config = dict(
    num_key_value_heads=5,
    intermediate_size=640,
    positions='rope',
    parallel_block=True,
    extras=['some layers without attention', 'local attention windows', 'gated attention', 'exclusive self-attention', 'value embeddings', 'hashed n-gram embeddings', 'a smear gate', 'learned residual scales', 'skips across layers', 'capped logits'],
    init='orth',
    init_std_qkv=0.0461,
    init_out_by_depth=True,
    beta1=0.9,
    weight_decay=0.02,
    warmup_steps=322,
    dataset='wikipedia_en',
)
Each number is 128 + 24 x the weight over its row's rms, rounded and kept within 0 to 255. Layers, rows and columns count from 0. Numbers have three digits each. The size before them is the row's rms in percent of the matrix's.

# layer 8 MLP up, 640x160, rms 0.253, rows 436-522, columns 80-159
110:065150084144141156112122111140098139140142128141116113106103123126124121110121097122157102096146172142141152173123171085147128119149122108132173156059098108139119117135120076134102134148129111123090121150128157104177133118109154130185081109
100:157130149116116117086127132130149164109095108124125128131126144076136109110099111091160101086134123133142114120087133101113155152104142145136145153107103150151149113202122123107155115098151102157114145120117088124149143110111130097132156127
087:095171121101144128135151129122151139081106102108158092140137122095120161144132197130124129061123115129149121139123177087099184100147182119114159084146122123115101118128103164094126145127122144093097152121109108142133085133121122153143133143
089:123061141135133138173120114169126089138160092123147136125151164113113118148166128102087111132074139147110141136152125134143147149118138128140130144116112131138154075115154149126160143145163145155105173114126136089179103091120137154117122159
105:120113174100149106150143124127096136089151135134114089157116143073094128118092162103134084099155122141130112157132129131143149149172197139160164137121131110146108108148126140118110135143141150150134128101104140117156093099098156117137124104
104:115135088130102137130137152126158135122118152142100137128121093099108130109112171150107126127074138168123115197124132138112141091146123147159133118130125115163100106145179150099144148171108105117119122084127156097152137125098147113081109173
086:098084080141155149125112112140184137121140137146141109083103174139073106094137102130123130112117121138135115109166146110150117151093183144139166115118125143117098138160132108155137178154152138155141152121106160140149107126124148138137097122
099:121168124146116149128140137162135174128120085074124083105154109130110113112135126101135101126184117137170140157150142154097145137135117161134137127119134117118106105106122151130101133123113145088121120140090103126115119118109152128107118175
113:124133113133130099179152141154130112085104143112152142127152124124131106156137094139126127116124159162119127116112115125133160135104145154133190143111143135139066137139138155120103116174135140150099157137146151071166151123118137146114144156
098:149130137132114125147113086133165162086102141122148105112183166133105133091094175123182117111098165113121114145136100068128150155132136155149136122091126119134139111123132185112107151088095117120113149093109125129117112110101132119118155208
097:114149091123130112143118145136121166100147143117122125139149136148138099104165100116140146087134125127097106131118160129102129127184146135148177091120128145142117181121149152082141191145123060106136130111102142096130113147096157142079096122
095:157150112080140120105112100145160142101143148112133095147168116112171175082133139127120143109132136147157082136171142169136148111125165109135166083138147163122084133106109144124129165147126081184100148113153132127109125148133160155112159132
096:103109089135151133193122134163119115135136153148167177090152140141108155158109099134074107127152142143111132151147131115128110135136160125137100114118170117124148120102100139119134143144153157116137162102127146091141135127124164179145156114
110:090132135134135129116140140178103112082104103143122115068137148105096128106135157115106103131153156129150103144145141131106101133169122127095152138079124156139120119157146098121101130135161143125111116115138193101120118086093145139145114131
105:102154137148153126132151107155093112117112103156101130107117152138112116092164143113088119126141188136133149170101167099163150105136104125120125141150130092125153112137099115154062099109113169102105110093146114115183092119116153117137105149
098:118126154126150115185101155152123183126126126135133101135135109085118147121093161100108054126130129108116093160141114108109133094160107158122165125121137137134142159076113150091133171073138115132132145127138118123129134147113131144135080114
101:126101132152104141110126097121144172110157078104154128154120126112132134072122148089116125104077133152135124151112156135113203106126117137132205169116111129136107122110110156099148099129112149119119122097085094102129155113120159162146151132
106:083121104109145089145117133118133146100120099135131165098189165108116138142101155115102122123157168125176110124122109148120128122179158193115112159103146127134110132148090137137126113137165097099105123164149129156136102100103115153123094110
105:118086140095139138143096115142159108122124109101127145103148106117111177093121178126110120103153172164147119139094139101125161102152113101184130107100093128119109162134108142119068095152145142130127120157127126160131139151113130083187129171
095:114090129113137106185087132143128145117153141143159124118136124100103149142112134125141088141060158119146113156108113131124144159085134111152093191091124136094097120144157158128142093140125153128130151113146136151135130118117102093163103153
115:088146086095121154120138120131143114096078154113129153128130137123113088123168177140157101083160170152103147134131134114183140119139137149107160065134134116115131141087103112128145093116148128141081137120140128126110125131098130124151093107
097:144162095107119092187164184154158081120135116094151074121149129163099162083126145125117110135137128143105079122117165110123116092138160184165120115091094152136068135096165191113118111117131131125137154117108120124110118081105150111115126154
104:115151090129105088147137130151184127150127123141156086093117086151154135125140136112129140108142120120143156155170111125121101139112138097163135132110127115138098100124158156125114113134155117124123139121114153124136133125099096122096134127
103:135160073137112145157152109199106123197095138147120113112110113132135128135159119136164140086131125177105120151129145164152142173149105148164117105118161104105126160147120150155115135135148106125084134100081161100115128128120147092123089142
104:109161082133143134136122097107164126125116121111119118154136147122171161143130200113184125099102128116151134160173116125141110141111134141120156107101174157127153120147118161055116125094086092127124121139130135147130140114092168136152119119
102:117165077120073101122130161108092108139079152129124121145200142143165148108157117094110076057123138142131131119153140157097161128152116148120128092126105135177134137111123144113118117108136108177079137072130146104131168114117135123145124139
092:141137149084142131128102114130158102143133086159143122123117152140139115096106100108104146115121134137126121118143116131132134044130148141169124098167118101128113125085148135099104149089171147164108123140099083138155116068110129145104078171
102:095120133185152115135153138105120126176125125107106102094126150151104140139144136149160116064097118139136103145159147143091145125137142154132092088122149138128129122126096136085138109181093148159105113117094174128156131108113108138128153162
099:133135116114146075139108112149110119189145134119155121109136146095097147130116124099120101112131126156126100127174114160126125134163160158154136140118143151138140123140117112125131119141145143103114152136102120111134148131106135121136123166
087:112136109120121091144119124139108155161108098140110140106137142136131128141113118088094124132187122140120126108109122142117105143121125110154136088146140127150128122149118161133101147160153133181119151150172124163085124139114134104077135098
097:089117130112116125131091127182113112102122178162171146106108152107122076104125102061149122103085116131148136155185132123107128142081155125181169121101126117110129133136128128090127119100137115167105141108140139127174093105133103105115107131
119:115136095134088106152108151103140152092071164144101123115131105117165113101156126096152150118134117181137089117111164077145166117120146115133143127121123104105061116162147110130108186118121142119136142118089099117140124141147146123138149140
096:138130130129114123125096134148126171123152110117120152043113140124126160124111108149122098128157152106180074117093139156111131124193130123135132132159096161144098111102161120107152183147126161135138148118128102140142172153100168119123116123
103:120121067100125102130128129120138130169120158162088130125120108122118111122129131140119118131100130162152136103141137163144167132148113196179110143120110114141152150147167157131095147140113111141128138138127141070143136143079139127143134149
088:117192115120146109123131197138128090147098113121107159142153107108159158121136142140121090135147136156172126103081149115156140094131127164118168137087151164179118072103136123124160101108141110118107141083113094159120126134102123127161117097
104:111163120123170095115210095128172116093142148119139127118132109126117100127102158132162121100130149169126152122166110144141162109156101141123122157131113141138163122118160135132102116176156125173109125129107126108150109157086124142095129109
099:066091139128145120144117138132092108136116121144105104137147104155140079103119155104158152114161142132117096125141163100110118091124132164162122140153127109141111105166136119123127150127111134152154140144110122121161141141126152159090122085
094:114097116081132098176124192098142106136092090114121105150098115150156151130124116110117101111196110118118097166139122139131124118110116141147112118107133093162126142116099140150123141155123116145127158174070127119118127142110160118129110152
115:147145108128137115144147125138082130107065120152129099130143141176114093099122130097159107110150202138160118107110122096140144114157117138125120148095125088151080135131116164115085154116142099120102133104117109132125115099134175172118136134
108:149123170118134114151101165111093137142155133181093112118140104130124112098098137127102095116144114144147120132154144120164154148168168127135121134105118113144147094104129202120118128118150153100116135111063110101161146153129141156118144150
104:116158140124149074141159170143155171142092112138101122148158140144150065167126133105104120140158164131131135122099155130097131126120176119163141157144117132185150137117126144127088132186129095112103148160079147097111143156121178124090144105
075:124127082133118118140092134164122147175093123087110152134115145121145106131122113084117128119120146155146115140121171143140129092127160096131129128068138154129105103144092129108127115137133112149089149152141133090144153098073117087140144171
105:087123147141148074128183087112122130140131081127073079142133107142152133116104137131140136108157133141127086108150125121110174102167107159133132111129144149158145096153085115098105152108120116114122158113088099095175101137096138097135154116
092:129149104106127112114161163109138138099089110171172148163124117138186145090103157096123133133140150131142142120105092083119171059147132158138163122109134079144154173118105153116097101129134118132159147123098098129133127088137175119185135131
094:113094138147127119115108115101072113148123155129139161119140122166110139104107160095099152139139125165133147157171138120184120145172110138154129135121101115128170146143140136141122149113153089152118178175109145116116158092122186113122133116
093:119130133106125113148098137150119104099112139107103139149138131095137161111111098119160129169117139128149126144122166145098126162120124148175118146118126193134146057121145093140119124113119145174098113088148153123139142086114141118161128121
102:140102131110102130151155139121139115151115094113150084173116099089132104128152143166177131136106179156140110094120173134145140092155148138092165124121131119109100127135102070104133182122171086145122158111124132084131140118110114167141120129
107:108092156109114101142130155135138139095134151098135164125167142102133140126111142137104086082132104133154143129126150137148115144128151147139195105150128140133053103110126131116093116128128165115123149142122165142154163084140133125163117154
091:098101079128125133107124192135175148127155143127157069188170126107097143125145142131152109150102140136151113153067135155105146133144119147078099122100111177109060146106113145124142115144153144118117147136143161124114122096092125136107096127
113:117113110097142147108106129112150204098130118141109130134137125073137139115151143130132077113073130154166152111175126149163159129165100136143099081143106132119130099116144104129087129125107161092130148144087121102122097123135107113148153143
093:094103127063110125115140176147118155152107160087143112136128138134086152123131112120148114146122130166150150127142169175130171165100152153136138149132108139116133130133146120129104096181143137169115147131173176105125167102120130136197090117
088:142156113124107141121180110129136167141121141103055124090105126106103119085131132129123108110155111147190085143158124109086194136127142153134135165122124101142148100129144113120121139139134114143143152140147139132111127171111126136094110131
097:117136101136094133116127137148104131112108109173114163070119137106143100114141144114127139096115163198149106107124163118177155117163141125088123102115126128164094116135119088135095084178142128141105148134120120118119148157119104072119138138
090:097129101151149140139100106173138108110138158160147152093158133138082128112132124164150119125102133133114138117174120131128142149104118168101162082142109126114085148109157118122137147162113111122121151142125136143154091129121131154136089140
097:108105096118139126141112136116149130134135114189144136134104113126125120111125150115158136101166140129122135135180128164172135141125124142128095137066159143133111087161109157122111129179107126100091131120099147108123127108059128141134116156
100:134119098108108099134163128125109178150082085111104139140156165125130130134086109114116091077133121128129137119137136180160142093142152134165111122098135102146105131082122122144121116102109104170137122142160123142150146135112136133134162126
075:130099131127126106118108140121132122125129122148130147140137157097129113139102102144090104143123118101171113095106158146123113159085117131119124113101110136113130143122152137143158143075098139132148143119142141144225126110123120138084107117
106:164128096148100126097122181113104121130096118111130110117123136145177134139128176131172114135141175121122113137128120192124132101136130153125140124113146113131106161133121116102118154130092150126127123131116119147141102105134150113102131167
102:140168152129111117207131123144141119131110104084111120088136143163141139131100136131101146118149121155116107131109152147132138125168153121125163148104123186166138157118113125047105150120134106123144100098103139166131116081094135124135150098
085:118145141124154143118112091151135099119126104104138135077126146119145129111119153131127135122165120158149133151142094090144127141073166137109116115109164140099130123110121105093114130128117101093123142102114171134168107095068128120122109167
103:148168114123079130132160123132155132169164091178102117141167132158103064088128127148105132095145146126111148134146146106165118119130127124158135116113108090145124106147105087129103156150135126131111110147093119117142103123123132139140146121
098:138102119155174120165162147144114145106149111089125120119122153099126124133082110089160122108126141123113127143116138118126136142154161120171172111115182158117131178109114139124162130133134106164135150119109148162161119110107150119109094134
096:101108119099089116148166129183114115124144106168099140117128125131139138106109102104149164090137135145145128147117098149146151110094137112111120170078078153107103075137134146132141129109093129141106117088163122103123084149101151156131124137
102:132144080106109115143130114133172073152098112140120103115154124110146124139130104068132146099184131159150145129156121122109144154121168161159172065100098156186145127150109118132115121138146172114078128130111154096122130119142115152154129105
106:133158154165122096158147174145100146144126123110135087122131129125130116088151140085137097104157122150099118141109141133106131066117147095111090134090120140115101114113119145101129158103103115115113151097126115127105145136120090153171128122
096:123132089073155109106114134135151101103125129102153163143161089141149156106113104128146058139124128133191112141143095123120125109130101155150119094130088148176100109088110120130119154153142155145100131135151157150148146117123139099153062180
101:146132100097128111130168192147164121116071129112095121164157104139136112131144150157128103130116131124162107095150129139141152110122148188116162110130086162145073151115171153076127121133120147118124124116108147122145127138146170129122103175
102:121133141115117146129119136147139133148083095146100106114153142113123156132138163126125107128127138126134109118161137130126160149119145132112131089129152180174105115089118091122081181111127129064121143118060126116113097149141102148151108108
103:099070087097127097142106109140149087127106130125097152110123116147098167116157123163157151075158181153101141172115141108174138121112129123093139074142121172136113133140106111127088124147173144120093130100146102152119122123091144074112114110
104:137127158089103147144077135174104155119148074088099121139104139106139131117098129119139090108110133141140153128117146163120162111156192172135153124143137163161120138140113140152104088107116155161113125142114125107116173126152122128117090148
088:147122095169113125184108150141111121169099147144119118096134124142102146139139140105170159128095122123096118113111177130087124139142159103160098117171081137099134163074137148132121140086148122122132176131119127142146162113075118123133118129
097:105156061103170142172138097153142115116139117135152129132122092095136092130133183126130123101168148099145105158115137116133160095150172150192119107142118106149090152163083143134139111132173096078116105107126071145166130143127138126100110118
097:124117117142123123140143148147128136087124146134115125095104177140105137099130158124128137095110162161112150097133125148140158153141139116184102149109099148106095137128083092091085133107135117169143157126118187132137121127074132129089107159
111:122097150090152104133153115148143194145110118118125154142162158128144106109095122079118132116117142128098105094121136111115165132143158111145138133104140096167084139140124122110152161112128144104096135140124129125157142101115128143089178109
056:078149125145122112162111153136137170145106088122131119115155141125137137084121136119153109100115177177155139160140147112118162101153152137150131109126112120137124129137119134107108141108113129126089140126114139116152135106100155131153133145
090:092124107135143121118118120140150148107134134164135141168156111138139153154138156158138090098175156137145106124129117115120148063100122103123114166159146103131085104104082148068152126111167114142142118156129163086151157103130126111160147160
097:109121119185137106180110162142152146124096100142106150143165167115114112097138123112114114111118135151101177177156162145095161115155118153082106114141167156116122121104112177106111149138099116101110133135155189143131106098113151094089119166
097:122180107134118103166130136089181180135126108131116180164160114125148142115133133125118132103136118133159129138129113126118115066123180145145117083113151134181156092149120155078099138085131119095080129116142126134108149134115115163162141129
123:129163099113120114127098120130138118084084109126140166160083130124135101122139146130134116136132147171163097115171109112163165140119116131128167159107091161165121102115107158050117156122159132119093122067109124096150142106111134123114122149
096:138142128106158147132133136074114098130135130163120114120161137113107113123130163123125109113123156125128136153163134144157136131167165156115148120157112104131143108072117118124157167171142102147067135086153135140127117127092127140152090131
109:157115077117112095124171141149160140104118149171110122127142115097121096146126151079195126133152152173142127123162091129143129110135116115117104100140133126176119095183129122125104133168090118118099112126106111077141163130112145148126141164
105:141162120122125073147136102141108140135136135110108130109130106132113084161118158130157141096107135125159173132141130129141162127152132121158114132125130128185176139138091178118135123111138131097091134154124144110148117093110150140152162193
106:143158131149113139176085124164145175115138154142120157104155134145116139102117134132135109066163138123115117152133118132112126144152123111076134138109094179144117127115111115111109174122106147108158121091117156128111149107121140136118148123
102:109155124117084135177182148103131124137081118132087133086166129151139145143159146079120115134127143123138160121121181092173117142123169154132136130127132142161138099141092167121105119095142123154125132147101186135100148128107150128125125102
095:123160145121092135118144115141181144132109109079129124134135125108095142141144138104126127098102148128192101065094130124155161118129149155150106147106090089165112147142156106107113138133140131131149163120114097152109166135111139133158111125
081:114218124141123114137152145129163133115109154147151129097137118133152144110129138122103116130138150115118118118120143121132123058147148125103127118128135141152128122135114124115128092140074120110087144131148102110133120088100111153134135137
095:127171137102121060121090120095152134117136147141136141111099113083117130148131123136125090083102138143129153148111127123112135177153161139124199077127118104161119164110161129112143111122140123126072170134110135120130117160135154136121073146
# layer 8 MLP down (transposed), 640x160, rms 0.278, rows 436-521, columns 80-159
114:123151118109090146105105117057138144121133138118137111145062126144147087131137153138092109149073132167134148113121119175091174162095107149090121125160132134099107125133120145150155161118144119135119116122160095121086145114154090131156120169
092:125144146103123124114111159101162133100131155149134140105128139128145125160130149128155139137171159093129127134129118084114144113107133135119128145170106108100128136154127142133168155134171113195154188122127133135164130092116151135087163142
094:119150095089143114098141157154093151138098128122109144118131111128122143195158165133112158090130140140115132147135158125144147135110163114118123126127094126161097092123120132119069113125112113116124133098100130150132125113124126118122130085
078:106158149149152131114100153146115130152147105103108155119093118161104106127119124119160098185154083151122128075151086083153124122163099133167139168138101089049131128139125103104136131086109134153120107065134117168138127116137133103119130125
095:093136138122136127147113143091154118114137147142123121149094148102108150107113131139108124161130109132111174143137210093147115130109151147134120195189117107131157108145146123106111158172097173118144161168116118150126081106107126118114133148
088:099157133105078113146131115124089146191157105133168123163155175118141114134139107148161135149108133096151150132109067153129131130136113131105119112125155116131130120099079164095152119157152134139116145122115141100082121137101139126138152152
080:098156153134128091153094117120114131125151150120098123127147154137116146160142139079092131122143114115119163164136112129098103128124135140143140105140144111105134076158119119114114092096180111120129149093151135134123184135123127139152121139
093:107120152126131133120139150089098104124129106093126107124073117137139155134119171096124114166142119155105151140103123121106117125095131132121100115158154075164149094114150134116120146153171140119121143145128094095072084097126115098150122132
115:079113154132104171093086134126140134105104126140167064144133105110110103112133120110138123125149121150150144137092169095151140117110148097116138129150145119141136131156146154135132131135148158114121139164149126146120155105121153131101144106
091:119138130126097098123129148134138108105075125165099141120098122126134149093137148146122135128128133169138151150138143114116153128108155127124117173131122119113101154125101115157152100131138135108182153123110088159112105124127072121134121126
091:150128161128127130102154143141120140128137120132136154152097144150136137160085114155145162136148101110116096126117165155106086106106098114080144105154140138065112161170117135116112139126088113119126141142159152156099102141136122106113118100
092:130139150126107159119149153156135134093152130143136144161167108153138174100135104153081120135124107129090099151145147143099102125134150103122183128164136132148143123123106115132170114113119107152160188107084147099135125145131125103157102124
092:149107127096141100112132110101133127130122127123135135134144118178139122157110104111100092148125147118159123094125104137162083113093125126136131119140165135168097123190118174112128121087112169110145142152109141133120167113108142141094153137
107:121206124105127139084169135099137128080129119091128114120105083148147143160159103141124161097136113167156109147132116152091113142133101105146124185189074154113132190116149148128083140120134126071128119093147112092141116104103099121145127130
100:111109136156147158122131160118126126084103142108100060136072088151132120102153143134133144159087118108148164129107102133133120130124110141116126148139111130121102153125128128127070166086123128139121077128132119095102114130146109078090159162
093:137128180143127108153136083147122174110165135102120113136163140135130115122082119132106105140134123141090145094131115165143098096134116149136122164081162130153065104127157135172165147122122123138109125190149146081143152144145106136137126105
096:143135159127133156132143092103122119121147086127141110122137090111156121090134140120127110112158158128147111142160135103159138119127110145134138138149114152103125121124078147101170114135111151112137107137074136093136133128153139126098115087
103:110092099107119116115142085102107136081160081135113131131113114147124123152123121082095132161096162122095138150148113124076124114152158149127156142157137109071110152131103153142134111093147152082117105109131126106097110138169074132084134138
097:157101170182099146115130137128100094169165089121093134116124165169148059132137128121110155105116132120141171111125129118147177156109102092096121146141154088134133076153136123143146126082113138163102111110128114112126134137129104132115144061
095:080106154146120103121088097139100138122130086150130119129124107126111188162133136110111104150126099085128120081122095103121131121089147088167072122074108109079127134154164138133147109135098120123118153125153133129095154131115101094156119144
110:159144139113147116125155115142156115115075121096132126123103134148111151118142148118139155154159134146075147126099112142140130072162117118144138116170132123095123109132124121162128151097105116124123113137145125173080117130097152100099144121
085:153098172118139108148145101127123125090112133149152141105113137127127124139099134117123135104119112142150107105141127143162139127119120142079128146149134131159141109111117143106115120104080172143140131151148091100134129109146119109145124160
091:116123136092119147145113105132170076113153140115154133078141116159138165124087177112143101128114101108128126117136116161099121159114127157113114098136167147136148113147109124132145118127172112140138119116099128126134128143133115126143122171
101:112167130172116108088138149176150137137112131118114082111116137185081129166131157128149118147138102160134089124118087124119115113150110126134155144129191117116091117112148118150128125141107096118115115136155134079099136106145096100104123138
100:087169118136134120134122113138147070122082159169105113132109124118142113107116151178167118085116133120128112123142111141142113138123147159149126094107144100098162137178147156137125119077135080120115119149149082118090159136118135118142123140
115:135107147142134138145136142107120122127118166120117104134122137134099156133173130136157145133176139153129130089146138065097141129173138109132117128156139109116117098134104105102121140108128142107114095121182133112122147137143095167158139077
087:094120125119152135121110134102131117145100167148128110134135074120114118141143137093138101102164102110095104137167134160122136135137147104111124086135106176121147120100118133121109130097096144146140118103120130089123135185094134135106160096
091:118104109138141141123158096108107179139132131109138099112147112170109163111115095199145186130129114134173096134094140150088133100143096135104094136154134174127143160138151142103104116144108125124133095143115148153140119117121101132113153154
091:104108113122158142112126134115131146156130101105136107100176128123130159161121144073157132114089126140119124119125114157129116123145155066130094153129123140122176145083083139089102143118140085181134122161152136098144117107146068109148116099
087:105099124133145146142131161137135153138113121136124123128139130123164162128141105113131135128159146136131095148114144134120134148147095137093123131162144131157157137155155116128122120135152131131121133152124124134103090090137130116137131099
091:114125135119101143161120131158145171110126135116143135117113141140140105151159114176138165156097114156153121117073118129089147113085128125105143137128143120133096121209132126148086084066120162111126106106167068121114150138134139090115095123
115:136152155140123168116126115093152141112141127121160145141120137151172113110113136133103142105116115161139085143110157150132116137120145110090161177128163123113108126171156095187079137134115123095105133101079065121158113123160160148103144144
095:117107130173094097112160108138136181124080084108083139121154098132151136176117069121115153133156115107123143131122120132168107098134141107109122117119105153137156111152134151103140133141145153122130096119125140151100161163088100109098155033
102:144083093139101158154108176171089159119121145110115155128101107121114132171146167137136105171139117134112134133153094118100101112101129148135153126139147073147133164106130155136101086119125133164132119127123112168146143134104123077100124128
085:126153120171088142136134146139063122168097104138114109123131121120141107100125110078146165114127125184123114141145136098179136136134099139114141138133143155110139112130136110123090097116126140132126106111116108140114138116091147158109161079
101:104127145083125137081140075142140136058152151140140153165177159133154151153099125130136127107130094113131095132113137139057133137128126129125111098171128178136160141108124176138123149124131132108099114087099125138131091128143121091142148096
095:114139144099082118114171131144140117163106133105125124143097137165136117149163132116179158147128129107107125146121136099127114084099108113074140155167084056092113105144129124136079063114141128173137132112135173099128107137144057119114121147
093:121161090080110167121097158139157116130088095155087125119092116154139157099131137139118130112075097131113141156138133121106113134129142126130152096146101153077154131122105147196142148132145148100164152143121146114119133127114159133117117155
105:161107113141193098137139163145086131100123168137127136107097095134125149121091150115157109182121157124109116107135114120139121173136137130138117137124159138195068154105169118137081125126106150114185114108185172162133138080119103150158141113
103:165146124148125169133137082096165098132163090139077175177121166147135133099112127132146088120125155172126131102113145158162119142151140111091149106123129154119124091128136145134073132138113168135139117119113086138120108122117153148138131143
106:117131132115114147107113157150159127098064114149118097145130142152143147143135101109109131122135112126115154126145127155131115097087129094134083090140143104104084102135119122146105131133136137120151142088110153073105144139095103090120167165
107:154118125118092114154119117128086125152157098133125137133129126151139136123077159122144123114132137149138157112131099162119143138123120123113154113094114115138074116123120123121137170115117144126115079111147181079121147108128115142135164123
100:111139172133109155100130129163146126115125094121096159154135116172146126142153113123131099132133102134067104108118138130121150118138128101081123187129132094095108100162115130148139115118089116118160128120152097116111131115100107126099116096
098:119119151120136109100143131131156138157155115110118150115158126160141124134124091124127181147102108134125166150143108141115107116124117118120120154185135122146144122105107116112123132155135139111129132128132116057125087154120103155155157159
086:120175098139123102145154142103170170144126108116130101153145118112160141124111112141154166121065110132120113153114135117135121114144196145100106094133115146107134133129117120152159184141182121110123137098091118144070120126130140139091149136
082:122165099069157088133135148146126140112121125131107152173120121102123143121151088126153124177158143111144095141108121128114124141103134135065124106100115171133100124136092140092114089097112111150120177147127150149077128160169144139181136152
098:129157118130141166158146099129148078121106112188129124153087128166122132169167131125143160143142137093125131141108149135101095145142131151145125122095123128101138143134146120132133129137141113120102144105191128091110154126111087141148117162
101:139104121117124139145107148109104133144121153130136096122125123142104097144166131151143117133133119127145141176119139105151123118124122108075119154130162142087137149138099133123117160149146180136155144134170128189126117129142103070124134123
089:114163110146095138139126112137111124104083118128107113177113136160149093129135131171143154168055125152135130090134146120134145130154100153124148122147143163127097141145180120129141060077136158114170111129115148133130139103094107130109133127
124:149110123107130166112091132078133143152121145111115128165171145143144145121140160141108131098107109169146141102187139100119125116151078127154113089137144089136123096175136113107109162109145105106157123118142140102132115122125148107148132162
080:135107130113071125148119152087102149099094125107129143144139115148095138115137086187118133112149141131100119169127155125178138114111122155138144125101138123078102129098119121095115100168145112129143112172146125119108144100113130099118140142
091:104126153135107100123139160119086167135108121152077117115139117123130141104110066116104136133114098149087132143149121111152142090096120125102116167145124093140102135132112108123138108113116159129159127139149125089080126125102082128122117084
094:119140099167091098156133121142147143115120088126105115145149132141147108112188100121113179115131095122130124165078133132134152154135136127151077158112126088092129098156110165097142144153111100106136096167124115113121110111118140112105129133
082:110175129146123145176121103115126125134122110090102125135167082149122116137140141108127165117114099144123115125111123114132093134158152127116110120144133103118115149148117114123145159090126144101133105127100158212117191102111113138130141108
092:136118085120141097158099127150146153163138125189143105111127108100147125076112133094160124118097116127101154166138152103109126126077143122141103123140141170170150091152146117135109145147116151117110112167109118168096091145127129129108119151
098:138124133072104131098135123119136178142119103131092156150132125149100138134146117154120115118104101140127133084156118147159200140135104104073123131124091141147140153076133109152138111090138067136151133139145138131131137114100138105092155166
093:138104115152137124133107148107107107123132132111121118146143136132125145141141134103149134125112131130124123142164108101116134149144146128126122135111132138133136143132136137111121130128126113136100137102102161071132108138137141108129098182
106:178109143100101134103128135130141099129124122117139153132138122146133123109146148159166127126042090144159139117091109145161122152165087144116138123126117113108145140131182124145108124078102097138157102105114134174090148152138115176115126174
097:117100114120128122128116153115117112145125144121142064148099154132137141106097108115097163118094109113094158122149153094157127124082150100135136121142136129113044137135117056165152098148123063137119121107161080134111127144132131147147126149
085:143115082116118125127129137099119132122122099137129147161131096159122139131082098142135118110063102132126137064130122164158137095134145158115129139148129112209128107124126146091134111130123130134166142140157131121150110105096143129150139179
105:144101151142126108133116125105114133122116120151149189122105152159106088141169114153090109136105157101121131167136193150110094129089139087109134102137135125107156142101059123100153112118155148148096097150177109123116128116146134069153096150
091:096145134167138148104184105139135119105136105116139149103141102129137125146133088123145110098180119132129147115098097124158143118094141116086121118172113083122105119129131092087119150162076167115125168171122113128132141083113107101157137110
092:099133125092109094120150086143159097111098144209125115143086068109129148142166105115144155139108078128144096158168120135132132126109138087120112131105104136146153095114153163105173097107102103111096162117148107114078128103151172127116127111
099:125145138154094116170132117128124110125092133141161125124155116126123135134122109118137160142085113123102147138186111077083121114153128174132125076159086141096128113152136160108117074115115142143121092119114088112122131132110110165152140156
102:141127136130175178131139112081156135140110169100114134125071115136142154116121172090121118134104171104129123111145098122127100117152138126132171100149114154111129133098130088149084158162131115117120117117109103180136092123133114106112109108
087:116109150121177115135149108098111141090098145134105105119107109106140151133132130127131139136133116122124104099143112154107138122112094118135092101124101174120114129089110153107167124109145135175109111122170188097178171190151109104138099160
091:125146156084151111135142071126101150103080118115087138149151164152125112133126109107118167163137117121108113097144129131144148103134122113101148164109106123120124123145109145130136087113104174101147115165147126101148169128084076105139123146
102:149148096112110134124116098158149121170075146138178105120125144154159162156148107132145153151156129084163153133137154123135101137145126110179153124103137140133158148152159160099138160119131131141129128117094133088085140105110118125151096157
097:151110122139126128200095132163113095152116089083121111148141143112105097085117142099126112121134103132101146099089098119123141110096124141103137106131141128128118093125116130141162161098165088154177098127151124132105119134110101091090145156
097:166139185117132137142092076132112088127139109117132127096117125141136114151125147122128113127136096152137155103120117121142154160136099139131180131196156143151141130117136161159082115110149105134144107127129129129124152108161165134094105103
078:142094142129117144129091144138137147140131114130099131153101118150120118163143152135113125157124119101130113154104132140127094152123164131118114111124155107140117103117110095159095136156170091091107127122133103159136088124114133174137146081
083:110096129093092121173155151135076119119139122085126138101136142101127077134167122097102156136144117100139144108105107111133131119114109127102156154102129124135147123147084145130145083131101137136094145110110122118102128116101121117143108171
096:113121132112102083146142106118149156091125091125144117137114084150154141134156112152151096106166147152131125113134123131157128123108115108094145097139140083145139144139092081170125149107113165107121149133112159116112106126089149093141104117
126:122166142132120159097144094144144115125113136081164090134109141121112150106153122152164099131109137142146138121112168110111157172109120092121123117140148143088126128138152090127147152127133126125145060102133102165103162107124131150153137137
032:110118146099143092126121097152104158112139128109099120173116152125093115108101147149142153146119164158105117093140105152141128100123144154123124124132109175108120152122128161125104114115107162110116143155109116080116126139144126150088159135
095:099149149163110115097170115160114125158108121151085131133129125138106138126142134143118133114147142168145149146132102106122142145124139100101115141140156108142141084129114134159127095117094135125171120160129171133115158149114144120157088102
095:115141138099106105129061125138129162135119128151102169116112118150115116118121126137136125158128089157122178125106121133165166105119136190122098139141181121160144154132150093083108114128156131140137133151141093118131141118119123146125173141
097:065106123141131122120092110133094171110115132121118125119141135113124136140135132133128145124084155140134134151060136145145127120097116129133126108123125153064085129119171143160095119141118114153163121129123111139143101115107172150138114116
119:168129128148116175126137180104096144125157158163117122157116147116109127113157186133127143149139103093095128134122129141107161197132114089136136138128106122111149120092134118091116168117120102129115114141129140094139076163120120141132106124
096:117133105110140169098119132112150164157117132135134123127109123156164157146104075125090161094117098119139147123123132145138135092134152086164140124147112146124105097131103078153144098165155098104141140141148107140109121130080134161116130140
116:154135132127132159124097181130103149148100171168155107122128135137080144081130133087154136126147124150097126084131137123103121123166116103099129129142126131101133098123151157142114154132097194143107127116158139133123109119129117151120116099
107:114095116105105108108099142171152118137125097145148144131147092166100122158141141110143129122115122140189161162125125139117164121121110132124123117096136101128168135183122119111129071138171115112103133084111166151113131109078119087148123123
097:118132155109118126135093091141120127107104142146112092123138142084142138134109117122113129159090126148122121097143144138126113101166129109160118143077148094149125119121133153118161149111078145124184112132139109137052138151108106121135103107
105:136145095152091140115156155128127125157140151142130100119136099151123115107113132118117157140144092170145130136121110075170107130103130137134128155118140153113147136175106125143094113111145081136109139191137137080115112126143118129109129136
109:153128120136123131114102117179109137123103110099138144102133183124087098139086091097099127117179101126105124133118118116129110088131152112115111126132117114109136141122138138131134136145123148131136101140116114080122105103132120123114102077
100:120128154155119155144134124124109088104120116145084094142131119148103120079101106130125120121190171140163135136126115146137120156111158116100139147113103121137139159119148119102145119112140130108112128148110164138129162131140097136147136106